From a checkpoint of a small transformer trained on Wikipedia.
Size: 11 layers, 2 heads of 32, vocabulary 512, 0.653M parameters.
Each number is 500 + 25 x the weight over its row's rms, rounded and kept within 0 to 999. Layers, rows and columns count from 0. Numbers have three digits each. The size before them is the row's rms in percent of the matrix's.

# layer 4 MLP down, 64x192, rms 0.415, rows 43-63, columns 0-63
091:526509499517501522455523544482521485507510450494538491481497502517504554503532492499528481511487498497488451470472538506526445506534543483516506466497537486478455509506505508521540481510522453
105:522503478500511496522447517498525509536503497485481478496466503472526477551515524500465545520531509498501479551490549494490556500489526437504504483500536530471466464512501534503468565489515514
093:555509482504515484485497520517548506483519501486496511509499537499506536525485505465484541522488472533488524463514496489500535497504503551507488531524510522521534533519494513483474531497463468
101:489496514530499478491505478491484506500525481484470475488499504530487474489538494536507510511579542492505495496556519508491499488450512523518492502558484472475475487498467539485508498490556493
097:506475502476491484509475518485503475492501524465505461500469475495533520482525476530500522520542474478493484504515477502520509506471496468521546494528459538512526451527452509495484496438519526
106:490504467489488477477514491541533502472482518503568500516498517451494495492515507494485519481491514539562504518498523490507510528496532474505455515467512531500512509511470505490508454508492459
098:490501496508507453565451488496524442507487494533485534485519506524514465505474474523517495473467506499499483538492460506450487457495485530464514529473530502491503542467522473537532488507485498
108:512544457482532493530493494501465527489412461466513531504538509491467520506533508553493508502525513530523464498534490521565494498478505506470451451521506516505474514477475507513500479493562494
095:478490480473465563446521528462496497542512480499487457492512481493490510511517481537490497501507510502493478537481525547494525439476500518516471494498494500534514476544539484540537481484517521
099:502479521488491497496473518485483486463486572532493573509490525491513514456503494541522471480490516467528488484519494495515468504521550451497508474505489517497528474533521498499520478524480536
097:457508505499521489517498496492494478496501475485517535475506564486485455513507517489494488509486487464475522497479434505503463526449515508481516510539500511466511481534526495501474511523506501
101:492493479493515474513459503485513448510479451489542535468501469515446554479523507467514483511511499477521465484513483512497546500508456506529479517525525501495500527457494516536478497513482462
099:514519535509494503511491479475474502473507478506502477532462549487486464510486501533478533488498506491482523489528544524495478467503479532521507510504472497545488522501443469486506437518490481
118:496478530480576484519537492535455511529485511542481507533469510524499467547520538497490488532522525521511462481516469514493513475518478496514477477504509477497473486549482463523542512494522499
095:478516487510506488540465508531478541538483513502490495496492516509514526504503480514486489504455485536502465507541502491516487459497496498497533503503500523488499550502471509487505497479519479
109:480471521493469450493532541491506497507503499475470502478467459500497481530498518519496518466531488493497516488497490523545528500512503495463511462511481497450479549450507511467502504433535489
100:544496512507501493484514487550520476455533490471516510511523491493467497467552489455485512518481497491508430473484511514515537503445517489545503495503507497506529511522514501484495509471531482
099:505490475499542527513503473509490501486528505519500479525514537470492515470479492474484493444481510518499523542511543512546517501481482484508541535513485511472539468552495490529526544489462499
097:496483504495491505542484515470460523468494487476504541490482507484494509467505468518515473543492489535490493502486474516547506473489501500505531499502476507532508524504524525445528467470506503
114:503463480500470503470477518475531505494516479483545522500460522531503516504521479498447504506460497487524479543506490536462504493490493501505515481538493508471487513483547460507526516491497467
108:501462518507499489539464483482434528493523477484469495490504521511532478531515546498475474479486479496506457535486453467492522472469504471504488487469465444502500475505497506490502515500504455